Weights of a small GPT-style language model, trained from scratch on English Wikipedia.
Training: a variant of Muon for these matrices, 496M tokens, 4313 steps.
Each number is 50 + 15 x the weight over its row's rms, rounded and kept within 0 to 99. Layers, rows and columns count from 0. The size before them is the row's rms in percent of the matrix's.

# layer 4 MLP gate, 768x384, rms 0.0712, rows 105-129, columns 288-383
108:58 66 47 56 62 57 41 39 32 69 20 44 33 69 58 50 59 62 18 25 57 56 14 69 37 54 43 47 63 50 82 43 51 23 69 50 56 21 65 51 71 30 59 63 80 77 49 46 33 56 40 64 57 73 58 55 63 54 43 64 39 42 44 37 50 29 73 57 33 42 59 35 52 54 55 38 60 59 45 51 49 35 63 53 44 62 38 38 19 54 51 51 44 53 48 41
102:40 40 58 80 47 51 40 53 54 56 59 66 62 32 42 40 67 40 43 42 50 42 40 61 34 43 63 50 64 44 54 50 56 61 21 30 65 45 77 33 73 39 37 45 58 39 91 63 74 37 57 65 39 34 67 62 50 35 39 71 56 43 67 63 23 38 36 72 41 68 41 61 53 56 42 68 57 47 53 49 18 57 36 54 56 46 38 44 49 26 45 40 42 60 57 64
106:35 49 53 60 57 37 42 65 56 52 32 51 61 52 37 60 77 55 59 42 45 59 62 42 46 38 43 61 49 59 61 53 45 47 43 34 39 55 62 28 55 37 38 64 71 67 57 33 33 29 30 85 26 34 34 54 25 58 48 38 22 76 66 54 39 25 46 38 34 54 50 50 71 52 30 39 70 50 39 48 72 27 37 34 34 56 43 54 56 61 33 41 18 68 55 62
097:25 48 24 55 61 64 37 61 43 42 57 57 66 27 26 78 49 45 54 53 49 43 54 56 41 61 44 26 61 62 48 39 44 36 42 71 80 56 76 09 46 77 53 56 67 50 61 20 55 36 48 48 18 52 60 76 46 88 57 38 81 66 48 89 31 18 42 56 33 49 51 53 60 43 43 43 40 47 52 87 54 54 39 48 57 34 69 59 35 45 53 46 41 55 63 39
097:31 53 59 75 40 59 74 66 56 47 42 43 46 54 41 20 55 35 35 61 33 52 52 48 61 64 42 48 54 19 54 48 68 51 46 87 49 45 65 40 41 47 57 27 61 54 71 42 60 45 38 47 77 57 46 60 31 44 48 47 51 65 28 48 29 47 35 49 49 65 65 64 68 53 32 45 26 26 62 19 40 35 51 64 38 59 46 46 53 57 31 54 72 71 60 47
102:56 34 57 56 63 48 19 49 77 71 60 47 56 11 62 72 45 61 54 61 44 53 63 74 48 41 63 70 55 52 46 52 67 65 54 66 66 46 43 55 38 57 68 38 89 43 70 67 43 29 63 50 81 67 29 46 24 21 42 68 63 73 47 69 71 55 36 76 53 56 27 50 54 57 73 33 31 57 52 54 65 72 78 25 38 49 48 46 64 51 52 37 84 57 37 58
095:44 44 32 50 37 56 44 61 47 49 72 64 33 53 62 51 70 73 15 48 74 44 38 73 55 86 52 51 60 57 33 44 63 61 58 71 68 42 46 17 44 19 31 30 67 51 44 60 32 34 30 53 47 80 31 32 22 29 50 41 57 65 39 41 49 26 53 60 30 62 23 43 49 56 77 80 23 30 58 53 56 49 19 49 46 67 62 68 61 39 67 36 44 94 72 43
098:45 57 44 50 39 54 59 48 60 62 46 43 46 43 51 54 42 36 45 36 44 29 16 32 70 66 59 48 44 47 44 69 65 55 54 54 77 29 41 81 54 48 40 27 61 30 41 15 42 79 66 54 75 60 70 54 27 58 75 40 40 42 37 21 47 34 56 35 39 27 80 55 41 32 54 39 50 40 62 44 62 60 37 67 36 44 44 63 79 54 43 60 59 70 38 54
103:55 63 50 53 30 66 65 42 39 39 45 61 63 69 50 40 41 84 32 67 51 59 41 37 47 47 80 58 66 59 31 30 15 43 43 34 36 30 36 55 74 49 49 35 29 59 44 36 33 61 46 46 84 36 46 33 40 66 34 17 37 54 50 29 37 43 51 65 48 48 32 42 43 38 46 68 51 52 62 72 70 61 50 50 68 41 28 59 43 79 61 31 38 60 73 63
103:83 43 62 74 40 37 43 29 45 49 38 38 56 48 60 29 56 51 56 58 35 47 37 47 41 39 59 28 51 50 33 37 52 46 18 86 54 28 45 70 43 52 80 56 53 60 48 50 46 58 38 28 62 57 71 66 49 65 65 21 73 49 40 48 45 47 38 62 92 14 54 40 40 71 46 52 28 56 67 42 51 48 60 44 74 51 31 41 70 67 47 63 56 47 48 52
106:74 24 46 39 69 48 51 99 70 83 46 75 54 64 54 39 39 39 49 62 43 58 46 37 47 45 62 71 85 50 67 50 47 82 39 51 38 95 57 37 62 78 63 44 65 77 70 63 42 46 46 46 53 64 59 41 67 35 27 60 28 86 54 86 67 16 36 45 44 37 47 75 50 42 51 61 49 51 75 44 62 22 54 51 34 51 50 52 43 53 23 41 42 39 42 39
102:75 28 43 51 59 74 52 38 41 43 63 74 55 36 52 64 55 49 52 41 56 49 52 64 35 62 52 43 93 69 38 39 54 46 38 70 30 23 32 69 52 51 61 44 59 59 45 46 47 68 34 60 44 53 45 43 69 53 46 32 30 71 65 33 52 52 37 75 56 51 69 75 67 31 61 33 57 60 69 56 35 76 65 68 65 50 46 61 50 55 52 37 30 59 84 29
104:49 52 59 57 43 50 39 52 53 46 58 69 16 60 27 52 70 93 47 30 44 49 46 42 29 30 49 60 63 29 35 30 36 76 52 62 38 63 40 73 80 56 69 32 52 36 60 51 30 51 42 43 43 68 68 47 54 52 42 52 69 84 35 34 69 41 41 54 50 63 50 54 23 21 62 72 66 35 35 45 40 15 39 54 42 71 41 53 57 25 45 07 56 21 34 50
105:31 74 32 77 49 75 40 44 36 51 61 46 68 81 35 40 65 67 48 15 44 81 53 35 33 37 75 33 50 35 60 34 63 44 85 67 23 35 34 72 51 40 41 45 60 43 45 49 66 59 66 47 57 26 24 19 39 48 76 58 40 53 40 47 46 58 76 59 55 49 37 58 37 61 66 74 65 51 65 34 60 43 50 59 42 41 61 60 66 61 46 47 38 69 60 90
097:60 61 36 42 67 41 63 29 45 60 44 52 43 80 28 36 53 49 37 56 40 43 42 70 56 43 63 42 00 31 53 18 23 55 52 47 63 48 50 47 37 74 46 35 48 54 58 36 71 67 52 36 41 83 55 42 44 37 67 38 53 57 33 36 21 56 64 45 47 60 27 40 55 50 60 41 33 45 45 52 71 35 42 59 35 59 47 53 61 15 39 38 51 77 51 59
098:64 61 52 26 63 54 57 57 45 33 49 42 57 36 62 41 54 39 15 38 64 24 48 57 68 24 32 50 35 57 30 55 53 41 39 66 64 56 67 34 37 75 31 84 67 39 66 31 41 49 45 78 58 52 47 45 47 56 92 61 53 72 37 77 36 41 33 47 31 58 23 48 52 41 72 73 58 53 74 72 49 44 58 46 55 81 28 25 27 68 40 42 25 63 37 51
097:36 58 95 61 84 55 44 40 02 72 52 51 46 49 26 47 52 19 49 69 30 59 73 65 66 28 66 59 31 58 66 53 31 54 64 66 41 34 51 66 64 33 57 51 70 68 36 31 17 35 71 68 58 40 32 46 65 48 69 42 64 48 29 39 25 53 59 24 28 39 52 69 83 40 59 54 41 48 33 68 35 46 35 32 80 52 54 55 58 39 52 29 40 61 66 34
100:43 59 69 38 46 50 48 73 41 45 62 75 77 46 20 47 31 26 55 43 63 36 62 36 63 61 35 61 35 39 50 51 46 23 38 47 29 42 63 57 57 73 47 31 57 61 28 52 49 60 63 55 35 16 34 51 70 50 30 22 60 80 57 51 65 43 44 26 61 55 42 34 39 69 38 43 52 44 38 38 47 60 45 65 48 42 62 33 48 64 44 32 47 32 14 50
100:64 43 30 65 59 45 62 49 57 39 28 40 61 30 48 48 16 80 65 36 69 40 42 53 62 54 32 27 46 32 17 32 28 29 56 67 46 35 45 30 65 46 58 46 56 19 33 44 60 71 68 46 42 14 42 37 60 49 20 28 50 29 47 60 63 45 58 49 43 58 40 47 39 45 22 76 45 57 62 62 53 64 73 40 62 80 48 45 52 38 68 61 43 50 24 49
100:58 44 32 72 52 37 28 52 67 52 48 50 52 57 42 42 50 88 44 53 20 44 57 49 51 32 42 65 54 37 72 49 44 53 34 62 20 40 39 23 34 55 58 60 44 35 49 80 61 35 24 63 73 49 35 31 53 29 63 42 55 72 71 14 38 45 19 62 49 83 36 84 14 43 46 60 43 49 56 57 49 39 35 31 56 35 47 66 48 67 59 45 65 33 45 36
100:65 51 63 53 28 48 72 34 45 25 69 58 67 47 32 54 59 45 45 47 47 42 44 38 66 29 72 40 62 48 40 69 42 15 39 50 57 70 55 30 65 50 35 35 81 62 56 65 51 24 42 80 59 67 64 22 26 45 51 43 40 72 31 30 31 49 64 30 67 59 58 45 48 60 59 55 27 54 40 80 33 66 58 38 60 56 61 49 54 52 34 15 54 47 43 64
094:78 57 64 68 49 54 11 61 46 65 49 46 59 58 35 62 32 46 77 38 56 65 63 34 59 54 29 66 34 34 46 60 71 68 51 59 55 61 68 58 57 54 68 48 26 65 34 43 49 34 58 37 57 60 61 66 51 59 34 17 76 43 61 42 52 63 69 50 45 61 66 55 50 21 23 54 32 48 67 44 45 28 48 84 52 51 47 27 47 31 36 71 56 25 50 60
094:57 41 45 47 47 66 44 32 42 68 70 87 49 12 29 48 60 42 49 70 35 47 37 40 49 47 41 38 46 51 50 27 57 73 43 47 45 74 41 28 63 44 36 50 51 52 43 59 60 67 37 32 37 58 33 34 68 51 51 62 56 51 49 66 59 63 51 70 45 47 56 48 41 47 82 45 41 60 35 51 51 54 41 54 31 63 78 51 60 48 41 17 71 48 61 62
099:36 60 56 32 46 56 67 50 68 75 66 76 45 43 48 41 61 26 44 55 76 46 44 53 70 48 65 40 37 39 60 43 19 39 65 73 61 43 75 62 63 52 39 45 52 29 68 61 52 51 92 63 51 49 69 66 27 51 47 67 56 62 36 54 43 59 55 49 67 56 31 89 62 63 33 42 33 46 47 64 32 25 71 68 86 60 50 47 51 42 46 34 13 55 42 54
094:60 59 56 53 46 61 62 44 43 57 47 44 73 27 46 41 33 52 21 38 48 75 52 69 62 49 87 55 57 44 29 65 40 61 43 42 40 43 56 72 48 23 37 49 51 63 58 71 86 67 39 22 45 38 61 54 30 67 39 57 41 36 27 47 36 42 53 59 61 44 36 41 65 63 59 72 51 34 64 66 63 75 59 49 51 63 48 58 36 55 45 29 39 48 62 51
# layer 4 MLP up, 768x384, rms 0.0747, rows 105-128, columns 288-383
117:43 59 54 56 32 55 88 57 69 53 55 47 73 44 54 58 57 47 41 45 55 42 73 49 66 67 55 67 60 53 38 40 28 62 23 53 34 84 40 50 26 73 64 33 36 26 28 42 58 57 52 61 54 30 48 46 56 47 35 53 53 78 60 57 58 52 23 51 50 34 56 48 17 56 44 62 51 68 43 41 37 66 39 42 32 43 52 62 60 65 56 67 52 61 41 69
104:31 76 51 75 36 33 46 60 98 46 66 75 38 32 04 56 59 59 32 59 27 66 58 56 66 40 54 29 42 44 56 48 35 37 56 35 53 25 72 58 69 47 39 64 50 30 69 77 36 53 55 58 60 61 30 41 33 68 62 74 60 28 70 51 47 42 31 53 31 53 49 47 45 35 41 78 70 59 46 59 60 48 50 68 72 33 66 28 61 62 56 38 26 52 38 41
107:54 58 94 38 38 05 19 52 77 82 46 31 51 44 45 29 58 56 56 44 60 45 55 45 64 37 67 50 55 62 69 63 28 53 57 53 54 63 54 55 40 33 68 56 66 47 49 69 36 64 29 83 80 48 36 52 53 45 63 41 70 58 48 72 57 40 41 30 60 54 37 65 70 52 06 38 67 54 62 62 44 29 56 59 39 60 21 71 44 34 64 18 46 55 77 50
098:55 33 45 32 49 42 87 43 28 53 68 49 58 70 49 86 37 38 27 46 44 47 36 43 70 59 32 46 46 63 75 62 70 48 28 39 51 40 55 65 50 54 78 34 59 17 32 60 36 74 64 27 57 49 47 40 32 35 47 55 39 68 68 58 23 48 56 71 35 56 34 39 31 71 58 46 41 30 71 52 42 53 47 43 37 88 47 55 46 57 38 59 53 35 48 51
097:62 59 63 14 54 26 62 53 27 58 50 17 31 59 57 41 42 37 67 37 48 39 37 28 64 81 36 85 62 66 41 51 25 56 41 35 53 33 80 37 34 64 24 73 66 39 65 39 35 57 58 64 81 34 72 39 31 60 66 41 49 49 58 41 32 46 42 49 58 56 65 63 32 63 51 44 42 61 56 55 62 38 64 67 46 60 47 42 46 47 51 24 60 24 56 60
101:38 38 48 61 73 49 42 41 82 42 35 72 60 20 57 80 29 55 43 58 43 44 54 47 64 51 66 46 46 60 53 57 77 36 49 73 51 46 56 62 39 49 60 69 69 51 54 63 39 34 73 21 69 36 33 50 41 57 35 34 55 71 25 52 48 47 64 51 32 45 38 61 37 33 39 86 64 56 53 94 18 32 60 56 41 42 57 47 52 53 34 52 37 69 44 45
098:68 55 60 94 58 67 58 54 40 49 53 40 55 35 80 40 37 44 36 63 36 54 42 22 62 47 48 77 28 51 48 46 50 29 34 48 48 65 45 29 86 62 40 34 45 60 44 70 54 48 40 67 42 72 77 41 64 40 40 48 68 82 49 37 74 44 37 20 42 64 31 33 72 65 45 60 33 23 42 50 55 33 42 58 29 38 73 61 35 56 52 34 41 36 85 56
098:77 69 46 17 32 57 60 30 21 80 53 52 57 51 52 38 54 44 56 81 46 27 25 59 64 44 37 73 56 33 41 38 52 30 59 57 56 23 48 82 51 62 82 48 18 59 47 56 54 56 38 62 38 41 64 56 45 62 63 34 50 63 29 63 60 45 67 49 94 40 45 12 55 76 60 44 51 48 49 63 53 45 43 53 42 54 57 40 64 61 48 47 93 57 58 31
099:41 42 65 62 65 38 49 51 54 51 38 75 84 65 51 34 53 54 88 18 85 42 58 37 46 63 62 50 35 39 49 30 42 33 63 37 57 50 44 23 28 28 42 45 23 44 41 66 57 23 66 67 68 42 51 60 23 54 57 32 61 62 40 27 36 71 24 44 68 37 78 50 31 62 43 61 81 43 73 71 67 48 49 69 47 27 51 64 50 38 68 47 56 30 21 25
108:25 43 25 53 50 71 46 56 34 53 61 93 41 55 50 45 48 74 60 56 58 68 55 34 36 46 56 84 58 64 77 49 20 61 54 63 60 77 80 38 36 46 56 43 65 64 44 64 64 55 42 63 46 57 47 56 28 48 58 55 46 44 68 26 35 23 27 61 24 38 41 56 52 43 65 50 79 58 34 75 56 28 35 73 66 38 36 59 40 58 54 38 08 59 61 46
106:58 27 39 43 74 58 38 30 66 47 48 54 59 52 48 14 32 63 42 85 83 25 45 67 33 59 65 58 44 74 35 45 48 67 48 51 71 47 35 52 80 67 62 54 64 44 41 74 53 35 40 49 77 27 58 54 66 49 52 55 70 52 50 68 42 41 57 67 32 42 46 75 59 54 57 69 66 43 45 21 51 42 30 68 53 60 37 25 46 47 46 43 50 40 63 46
101:47 58 70 46 63 46 65 27 45 62 06 42 63 81 61 60 54 54 17 53 56 56 21 70 33 54 59 69 59 40 37 61 56 82 44 61 53 49 42 49 77 60 56 43 70 33 65 64 68 46 72 62 46 48 48 34 36 58 41 49 47 49 13 64 50 50 64 54 62 43 40 31 49 39 57 55 60 50 39 66 43 58 47 51 30 53 88 60 59 44 49 50 22 44 66 63
098:40 59 46 36 61 55 56 23 39 51 30 76 32 84 74 66 62 60 34 25 67 47 62 48 65 12 55 52 56 64 37 61 84 22 75 82 37 42 83 46 47 51 39 60 55 53 70 52 39 27 73 25 39 72 38 59 68 43 41 69 66 76 25 23 31 57 54 55 44 57 62 48 29 52 41 73 45 31 34 39 55 66 48 72 44 89 55 47 75 33 64 31 43 33 33 43
096:53 44 34 89 57 85 42 34 61 64 33 35 27 51 38 57 69 47 51 61 25 67 39 53 41 66 41 70 55 29 58 55 47 63 57 77 41 34 60 56 48 71 50 47 19 69 85 55 31 69 64 58 44 87 49 59 47 65 47 43 21 46 59 49 70 33 42 52 50 50 58 49 43 52 46 47 52 46 44 43 56 71 88 51 65 27 58 40 53 34 67 31 94 59 69 62
098:49 43 29 66 20 48 60 37 49 54 51 46 47 62 22 47 51 28 34 73 64 36 38 14 55 65 47 58 63 58 23 61 42 49 39 62 29 67 36 63 65 37 40 34 62 49 84 48 75 75 26 32 34 62 72 63 44 28 40 49 64 26 59 55 53 58 72 65 58 37 62 38 33 47 73 16 50 71 43 38 47 43 45 31 45 41 32 44 64 30 66 43 49 37 38 44
095:47 51 40 62 70 49 46 32 46 46 50 64 48 76 46 43 62 36 27 45 22 33 63 77 33 56 73 51 63 54 62 27 64 51 45 39 41 29 16 61 45 55 25 79 38 66 59 68 40 36 26 67 25 58 39 33 42 39 63 84 59 62 57 71 52 76 47 36 39 52 54 51 50 76 68 67 69 77 46 53 36 76 65 36 34 30 40 48 79 43 39 45 68 46 57 26
103:67 61 08 46 52 68 62 52 49 48 53 47 57 44 49 47 27 64 82 50 43 66 43 40 53 48 46 52 42 44 00 71 76 52 69 69 76 65 45 63 52 75 87 59 59 19 47 61 12 48 53 35 64 36 41 61 41 52 48 32 50 56 62 52 64 60 46 81 53 51 45 66 65 53 43 40 33 55 48 28 35 33 46 46 31 57 50 25 62 74 54 57 63 47 35 81
106:36 54 59 62 58 39 29 72 23 55 56 37 52 62 73 37 41 58 30 48 61 74 63 39 45 38 46 77 33 30 34 53 56 44 41 60 53 39 69 67 33 58 70 64 74 53 40 66 45 56 32 74 53 61 38 57 43 34 63 57 45 66 32 64 50 39 38 35 51 45 33 38 42 55 62 54 20 44 16 33 34 65 54 34 59 47 40 32 24 52 63 55 48 38 51 43
096:42 42 35 24 55 41 40 61 52 66 29 36 38 41 41 50 54 40 45 62 53 60 77 72 60 52 45 41 75 49 48 29 63 51 46 67 38 29 61 43 22 52 64 60 52 33 37 23 62 35 54 48 24 23 69 33 28 45 47 63 46 56 69 27 44 64 46 66 50 37 55 37 66 63 67 52 78 47 37 86 39 62 59 68 47 52 45 42 39 51 53 45 57 50 35 65
098:50 45 50 48 70 50 58 54 44 43 70 47 68 58 81 44 35 55 65 55 42 50 69 39 53 62 53 35 41 55 43 36 55 36 45 28 83 61 26 43 80 57 46 41 61 70 63 43 64 63 82 50 70 67 61 44 54 59 71 43 55 61 30 60 42 68 54 51 40 36 72 32 64 80 50 43 39 41 58 59 54 54 75 34 83 56 60 37 75 51 27 92 14 21 39 53
097:38 36 71 65 40 42 55 74 58 53 74 37 41 32 51 67 34 42 35 41 62 69 51 61 52 49 48 41 43 33 58 54 37 24 53 53 22 58 59 36 13 46 52 46 45 28 12 26 59 69 59 60 71 71 74 44 45 36 56 79 58 41 62 66 38 33 34 17 48 59 49 41 49 19 47 26 40 48 64 46 42 41 46 38 13 66 78 54 44 44 57 73 39 42 36 48
105:55 60 46 51 39 48 50 50 29 73 38 64 69 41 51 66 49 45 45 28 55 41 34 49 69 68 53 43 64 60 96 48 58 76 60 53 53 49 43 52 28 50 56 71 64 40 55 72 47 35 50 46 29 55 54 45 66 70 57 79 49 31 38 44 80 61 48 53 51 57 77 41 83 42 28 37 38 99 54 59 32 64 50 43 49 31 72 39 43 46 58 63 43 51 56 99
094:82 60 30 77 44 65 57 49 47 21 38 72 62 58 43 60 50 70 60 29 47 72 47 34 38 58 52 45 45 44 51 43 36 73 59 45 49 23 44 55 59 66 46 54 49 32 44 71 51 63 23 40 66 41 49 08 47 52 24 42 47 28 57 23 80 70 66 59 58 74 62 32 40 63 45 67 41 52 45 54 66 20 60 37 66 61 50 50 52 54 77 76 50 47 46 60
100:79 51 71 48 37 63 38 34 15 59 33 43 50 60 52 43 61 43 46 55 44 43 52 62 48 52 48 47 51 42 38 34 14 43 53 56 68 72 25 43 69 59 45 43 42 43 50 50 43 52 49 56 30 63 29 49 51 67 58 57 42 63 63 66 62 41 40 55 63 47 50 32 59 54 63 38 76 23 56 62 50 64 63 65 74 57 69 21 45 71 65 57 32 72 43 42
# layer 4 MLP down (transposed), 768x384, rms 0.151, rows 105-128, columns 288-383
107:42 50 53 45 53 54 51 36 69 25 53 67 80 47 50 61 51 38 69 54 55 32 45 42 49 46 56 43 12 50 92 46 54 67 19 42 32 74 66 20 44 73 48 33 56 28 39 31 56 44 47 67 06 34 46 43 45 59 64 52 42 26 43 21 54 46 51 35 39 65 34 43 28 68 51 80 42 44 38 72 30 54 52 67 46 55 37 70 76 60 73 56 33 69 52 82
101:70 37 50 43 57 39 24 43 56 53 34 81 66 48 46 62 59 49 61 60 59 70 73 49 57 54 59 69 51 06 46 51 57 55 19 42 27 41 70 70 44 68 62 55 63 87 28 69 51 49 53 73 49 59 70 62 41 51 34 44 29 66 50 61 59 54 49 27 47 43 38 59 42 57 59 86 56 59 41 53 50 59 71 59 65 35 65 36 82 76 54 58 30 55 29 70
099:41 64 52 53 69 22 87 35 58 56 29 63 51 40 65 70 53 39 56 45 67 45 37 66 30 50 16 54 57 62 20 30 44 57 59 37 50 60 43 10 43 39 54 53 51 38 61 92 41 32 07 68 02 53 45 62 50 56 60 56 54 27 68 15 71 64 45 30 38 65 56 66 49 48 58 35 51 36 38 58 73 70 25 44 41 56 56 60 55 26 49 33 59 39 53 46
098:60 25 57 18 61 43 63 70 46 59 63 59 42 57 27 56 64 43 29 56 57 52 39 61 52 49 47 41 57 33 52 34 57 69 53 58 43 40 51 47 60 58 49 56 51 72 51 43 36 39 55 55 60 44 11 91 29 93 34 61 37 50 56 62 47 48 39 35 52 46 27 74 49 60 77 33 36 52 89 53 55 30 62 60 52 53 61 71 80 48 50 44 32 40 57 56
097:09 69 59 37 30 80 48 39 61 74 38 35 55 38 42 58 47 40 35 65 49 28 61 41 29 59 29 72 65 37 46 43 53 25 40 68 27 70 61 56 40 60 69 37 21 63 38 68 65 42 45 34 36 19 57 72 48 74 43 47 36 55 48 43 61 49 41 66 44 48 44 34 60 42 76 67 39 38 57 65 57 81 60 36 54 46 17 55 37 17 39 63 36 39 28 50
101:27 35 74 63 52 38 29 49 54 63 28 38 48 74 37 59 63 73 50 39 41 37 40 60 47 63 57 45 78 19 19 41 00 57 48 31 53 52 36 57 54 64 60 37 50 74 38 51 50 42 65 29 50 66 47 26 62 61 72 60 28 32 55 75 46 64 50 52 56 38 65 75 28 56 32 62 38 40 46 35 45 72 62 62 53 57 72 63 65 27 30 63 42 22 58 39
095:31 29 31 20 39 47 24 58 85 58 66 75 21 44 64 39 54 36 54 28 64 55 38 42 62 31 56 54 50 54 55 56 63 25 20 73 45 39 63 57 60 37 84 63 48 41 45 48 52 41 35 50 37 54 47 52 70 37 57 50 58 20 45 68 54 58 61 42 41 53 59 70 65 42 70 56 45 55 36 47 45 55 46 52 41 45 42 54 28 48 24 50 46 70 48 86
096:32 59 52 68 56 65 48 62 56 43 48 22 61 45 36 34 46 63 41 47 59 74 56 62 72 56 55 27 53 41 62 67 45 51 55 75 55 53 39 63 91 71 50 42 57 21 47 33 64 41 64 44 39 52 47 26 65 57 57 66 36 39 74 18 31 30 38 42 51 59 60 52 37 51 52 73 46 60 48 53 48 56 44 10 66 64 46 58 31 27 30 47 54 40 64 62
096:34 60 24 69 44 21 48 53 80 37 60 33 52 40 58 26 24 69 30 53 52 51 52 37 40 61 43 46 40 54 89 62 50 51 51 62 45 41 66 32 49 59 37 56 42 69 52 57 51 46 44 57 09 64 47 30 45 51 50 67 46 20 31 58 76 64 52 67 54 57 60 44 70 49 62 56 27 26 54 40 32 54 47 39 41 54 53 70 62 67 81 59 57 92 33 34
102:53 50 33 49 60 38 28 61 76 78 40 45 34 35 58 55 54 58 60 37 74 42 65 55 44 51 62 66 52 40 10 71 34 36 55 44 55 65 47 57 44 35 45 30 21 34 63 49 51 80 28 54 27 69 31 49 77 72 32 68 47 31 42 48 62 66 29 47 39 53 47 49 50 50 46 61 33 24 56 79 67 58 44 67 67 47 82 58 17 62 29 47 40 59 40 34
105:42 45 64 52 17 62 64 63 72 48 76 42 21 40 34 40 49 64 35 40 71 16 58 61 51 60 75 46 47 52 26 57 54 73 52 58 58 35 38 47 65 40 70 63 24 36 66 53 41 35 79 58 66 21 60 62 66 50 33 72 56 58 44 29 32 39 55 33 44 43 27 51 58 81 19 67 36 49 29 51 63 39 55 65 32 74 37 36 37 66 52 60 36 69 35 74
100:64 40 13 33 74 53 60 55 44 55 21 51 42 32 66 44 43 19 50 45 59 40 46 67 19 63 49 50 55 35 29 56 55 64 56 53 35 27 50 72 35 58 30 56 84 47 28 58 46 41 39 38 21 63 69 45 25 54 44 61 40 43 40 39 59 62 50 60 84 56 25 66 42 56 72 58 70 21 29 51 29 30 66 13 59 71 20 80 53 51 54 56 56 62 66 41
105:49 51 21 35 52 58 54 58 76 63 52 50 74 85 21 77 77 52 35 46 42 61 53 39 53 51 67 67 33 50 29 69 86 66 64 52 41 33 26 69 45 38 58 55 42 28 46 59 68 70 70 50 28 53 52 67 33 64 24 58 52 92 67 54 54 49 70 49 57 63 17 62 43 18 73 36 40 41 57 44 47 74 37 27 42 52 35 72 75 65 60 28 36 64 49 50
097:29 64 50 43 41 26 33 64 50 49 44 48 46 66 52 72 33 57 57 59 53 25 61 42 64 34 19 48 42 39 63 44 72 37 66 45 33 35 54 12 62 34 59 33 60 41 35 54 37 72 61 52 62 33 55 47 35 19 32 44 38 90 61 54 36 59 71 70 54 40 63 44 76 24 30 59 46 51 13 70 59 70 38 53 55 45 43 42 30 58 54 68 55 71 56 17
101:55 42 44 33 75 51 44 53 60 36 61 61 35 71 44 59 73 37 60 62 60 50 36 52 53 33 52 31 58 85 44 48 37 59 44 81 72 39 64 71 44 56 41 85 39 61 43 72 57 61 63 64 28 72 37 61 51 71 33 27 35 49 69 47 65 71 48 52 65 61 61 36 54 57 82 28 55 31 42 63 65 55 47 40 54 38 60 85 55 46 39 56 30 61 57 63
098:65 47 45 29 73 26 80 36 63 22 43 37 70 35 47 43 60 33 36 60 39 41 50 41 45 69 69 49 20 51 71 56 55 55 51 63 57 48 53 49 70 30 46 58 51 15 13 28 26 37 35 38 70 85 30 46 38 52 64 57 70 54 41 38 50 59 63 69 58 83 68 58 60 52 32 33 61 38 37 54 47 46 68 48 46 56 21 98 26 37 45 28 41 51 60 30
097:85 42 47 46 57 47 99 51 58 51 34 65 42 47 46 55 39 50 68 44 36 45 64 44 48 82 51 45 44 74 16 24 19 39 53 59 40 50 46 53 43 40 55 72 53 34 62 54 47 58 48 65 51 40 50 32 35 57 47 34 31 67 59 47 78 42 54 77 16 42 22 51 74 59 39 55 47 32 35 70 73 48 68 50 47 47 70 73 50 47 56 62 63 48 23 56
104:39 30 66 10 46 50 36 62 40 58 53 55 52 35 53 63 45 47 38 50 50 56 46 59 38 72 60 45 34 70 47 45 49 51 57 46 45 59 90 53 78 41 39 55 74 40 40 51 04 53 56 61 42 83 44 85 39 39 35 43 53 41 52 48 65 30 61 47 56 38 34 38 36 61 57 53 45 44 57 44 56 44 17 32 41 65 66 48 35 74 65 49 66 25 27 40
095:67 48 63 38 37 63 51 21 78 54 65 37 44 70 50 33 55 39 42 46 56 56 38 53 39 33 12 48 36 61 57 61 55 32 38 62 63 77 83 47 50 56 46 58 51 50 59 29 27 70 39 43 61 19 30 40 44 24 43 53 32 17 31 54 32 69 48 31 58 34 37 60 67 55 43 31 25 47 50 33 50 50 54 35 68 54 55 42 63 37 42 44 33 60 34 80
100:62 60 50 63 40 13 61 49 64 85 50 49 80 63 59 33 10 71 55 36 44 74 61 64 69 42 38 27 30 21 34 52 48 30 37 99 59 29 47 51 89 56 65 69 36 54 55 49 54 61 26 27 49 67 78 57 35 59 47 62 44 39 60 65 42 59 35 58 53 41 75 70 78 44 56 46 51 50 41 58 67 37 62 54 59 45 52 56 52 40 31 45 51 39 57 67
098:56 56 37 55 59 29 28 58 70 50 59 30 50 73 51 73 55 60 53 32 41 42 73 48 31 58 50 60 41 51 19 70 55 50 74 46 32 23 61 57 67 61 39 42 33 37 57 69 47 30 64 32 49 66 68 55 57 50 39 53 64 62 45 48 74 52 49 73 87 78 29 46 59 61 65 61 41 60 52 45 58 42 92 65 54 49 30 61 25 33 49 43 55 22 56 61
104:82 43 46 42 72 62 14 72 33 73 44 22 46 61 61 49 45 40 35 66 50 38 35 70 34 44 58 55 41 53 72 37 56 59 58 41 48 46 36 46 62 26 78 56 31 35 54 42 51 34 68 56 60 41 20 67 64 51 52 33 38 48 51 50 52 65 52 25 16 56 69 55 69 39 41 59 41 54 50 59 64 28 56 75 62 28 52 46 52 55 33 46 43 60 25 62
094:27 37 44 40 69 59 24 55 70 41 60 16 70 69 64 50 64 45 39 55 63 65 55 47 58 59 32 30 19 29 32 50 61 33 57 38 51 50 45 29 55 56 46 60 68 59 57 52 39 25 30 32 59 66 46 81 43 23 54 42 45 66 54 62 39 31 36 37 71 36 54 44 50 43 25 22 52 55 44 16 61 49 46 64 75 68 41 38 60 46 46 44 79 39 44 38
101:72 12 57 46 90 70 46 40 57 57 44 36 41 42 40 62 55 53 51 27 26 56 36 71 38 67 42 46 50 57 43 51 57 45 25 45 34 48 79 39 46 51 58 33 39 49 42 65 36 76 22 44 39 33 32 45 38 64 40 46 31 69 43 55 64 48 43 61 44 60 34 64 49 55 52 57 43 48 50 55 40 53 43 42 67 42 22 36 56 56 74 38 67 29 49 45